Weights of a small transformer language model.
Size: 12 layers, width 384, MLP 1152 tanh GELU, vocabulary 9010.
Training: a variant of Muon for these matrices, 274M tokens, 8359 steps.
Each number is 128 + 24 x the weight over its row's rms, rounded and kept within 0 to 255. Layers, rows and columns count from 0. The size above them is the row's rms in percent of the matrix's.

# layer 7 attention query, 192x384, rms 0.185, rows 0-13, columns 192-239
size [ 94 101  94  86  78  92  82  92  85  75 107  79  97  91]
[[145 108 140 126 124 127 115 103  95 107 171  99 167 138 129 119 134 134  86 124  82 140 111  92 133 102 112 101 137 138 159 150 151 130 156 177  91 140 109 150 138 135 158 129 119 172 104 141]
 [179 119 129 166 158 192  75 105  93 132 159  93 141 128 158  94 162 120 129 127 120 119 126 172 138 127 122  96 159 121 116 186 159 127 102  94 161 166 158 129 160 127 118  94 165 108 146 132]
 [107 139 104 143 128 136 146 153 177 139  98 163 106 130 123 128 126 104 149 111 158 121 125 131 120 125 132 131 123  71 126 111 111 139  88  95 139 128 104 150 128 117  99 150 105 131 108 142]
 [140 124 122 125 141 114 159 129  92 113 167 119 129  93 144 105 163 143  87 148 107 131 111 118 138 114  89  95 110 123 118 156 153 121 138 150 113 163 144 141 133 141 125 132  91 182 115  98]
 [154 166 119  95 164 152 162 113 103  85 113 115 136 116 154  82  98 139 101 121 107 109 121 141 127 111 151  90  89  98 112 161 132 169 103 150 168 129 125 101 130 132 142 112 131 194 130  99]
 [129 134 128 118 151 127 107 153 126  92  97 108 105 175 152 133 132 138  97 145 158 183 179 152 122 175 111  62 106 116 145 137 147 131 141 139  91  97 133 111  72 112 124 155 164 123 156 142]
 [134 132  97 177 111  76 122 150 143 116 131 138  83 148 108 153 131 141 142 117 123 159  98 127  99 132 129 123 145 129  92  77 137 135 161 127 126 147 115 142 148 165 113 156 117  82 174 105]
 [113 110  94 142 102 122 111 115 152 149  94 171 112 145  75 139 184 117 161  79 155 114 142 138 157 141 103 143 145 155 132 122 140 117 130 103  99 123 127 132 115 162 136 106 109  94 154 129]
 [131  80 123 108 115 114 152 190 103 147 155 135 101 128 130 117 114 131 160  92 141 131 116  79 127  98 119 159 108 133 149 130 129 152 123  86  80 116 126 137 143 145  96 126 149 164  87 105]
 [ 71 135 130 112 146 108 153 122  84  99 154 178 141 165 116 133  93 135 108 146  98 151 131 150 119 161 115 128 163 159 130 133 156 133 102 139 111 125 118 122  95 138 150 154 154 165 108 155]
 [106 103 127 148 107 107 166 187 113 123 172 188  86 163  96 115 124 148 158  96 138 115 161  73 115 144 102 103 129 118 130  86 140 136 127 121 144 156 162 133 134 139 108 135 167 164 123 151]
 [127  98 130 129 117  97 131 123 140 116 153 171 141  92  93 139 180 115 123 134 108 136 134 153 126 167  76 116 147 162  98 119 147 131 153 127 141 147 140 115 137 122 120 144 153 135  97 161]
 [101 137 144 136 144  85  85 139 111 117  97 119 103 159 125 149 134 142 135 113 132 157 130 143 109 160 160 108 145 113 130 176 116 140 129 130 158 139 121 114  90 134  90  99 106  73 168  84]
 [123 144  94 159  58 112 133 147  84 118 136 115 133 130 124 113  90 180 120 100 137 120 137 180 128 136 112 132 140 148 152 152 143 117 114 129 120 119 145 129 145 143 128 146 137 100  93 114]]
# layer 7 attention key, 192x384, rms 0.182, rows 0-13, columns 192-239
size [ 86  86  84  89  78  86  80  86  82  93  96  97  97 113]
[[127 150 144 160 157 127 112 141 197 166 125 170 111  94 117 144 126 128 112 132 128 154 144 183 173 112  89 122 144  94 101  53  98 145 156 116 116  86 152 118 109  85 147 139 117  94 147 137]
 [112 124 142  99  83 139 107  91  90  95  92 121 136 161 143 137 119  93 175 119 129 116 104 102 117 162  99 149 105 184  96 148 155 162 122 142 152  79 100 120 104 159 173 146 124 163  93 139]
 [140 163  84 131 197 141 104 151 160 162 149 121 125 119 168 149 145 145  95 126 129 147 152 128 105  94 127 128 135  70 141 112 128 118 121 113 124 100 169 122 164  71 112 137 121 115 183 118]
 [ 86 158 142 131 101 155 105 111 135 114 106 139 145 162 149 149 153 127 103 100 150  99 167 130 108 160 127 102 131 120 114 116 116 171  93 136 173 105 113 123 128 111 149 111 125  65 121 171]
 [148  95 138 124  61 101 128 125 115 107  91 150 137 153 142 158 142 129 133 181 127 119 136 126  97 189 112 154 182 135 107 141 157 122  95 134 165 107 146 152 124 128 137 132 118 117 126 117]
 [138 128 161 173 115  71 102  61 132 131 118 171 131  88  88 123 145 120 131 164 120 150  98 153 130 153 143 169 151 165 112 114 135 140 123 126 121 141 115 143 132 139 133 146 137 159 122 122]
 [ 93 128 137 127 198 152 177 122 122 141 148  98 117 111 117  70 135 130 136  98 148 147 117 119 131 119 155  96  95 116 129 106 142 135 138 135 104 162 164 113 144 117 135 165 117 145 155  92]
 [130 180 134 121  78 101 144  99 143 111 112 151 112  71 158 114 129 165 146 105 109  99 154 141 176  95 184 119 135  73 143 145 125 108 140  88  97 161 103 138 112 131 164 142 120 152 123 108]
 [160  79 136 118  53 110 141 132 129 109 141 101 141 135 144 136 122 152 115 133 135 100 135 121 108 163 127 144  92 131 123 120  93 146 105 123 145 101 111  83 101 160 135 158 101 125 109 174]
 [137 101 108 121 105 159 116 131 157  81 100 121 153 132 135 173 145 122 123 183 154 135 125 115 121 113 106 166 152 106 142 161 134 100 104 158 139  93 107 125 123 115 121 143 125  90 161 141]
 [136 140 156  78  29  82 113 124 143 175 118 139 144 165 116 141 136 109 164 149 136 124 111 116 136 162 118 127 149 150  91 148 168 101 120 119 101 134 121 168 105 113 131 124 142 126 154 121]
 [ 86 122 119 129  79 122  93 174 155 146  95 123 148 145 177 169 120 146  68 153 109 131 130 140  88 137 149 128 138  94 127 111 139 154 125 102 148  95 119 141 118  88  96 128 133 150 148 141]
 [141 132 116 145  67 122 121 126 151  85 136 104 147 148 140 158 127 126 141 148  92 118 108 125 103 140 117 183  93 113 127 148 105 144 100 174 154 124  89 118 135 127 144 115 115 117 129 126]
 [144  77  98 103  39 145 122 130 148 153 151 131  97 173 130 134 115 146  97 166 111 113 167 127  90 140 128 139 137 110 115 121 124 148  91 114 129 117 134 160 147  95 146 154 137  75 221 166]]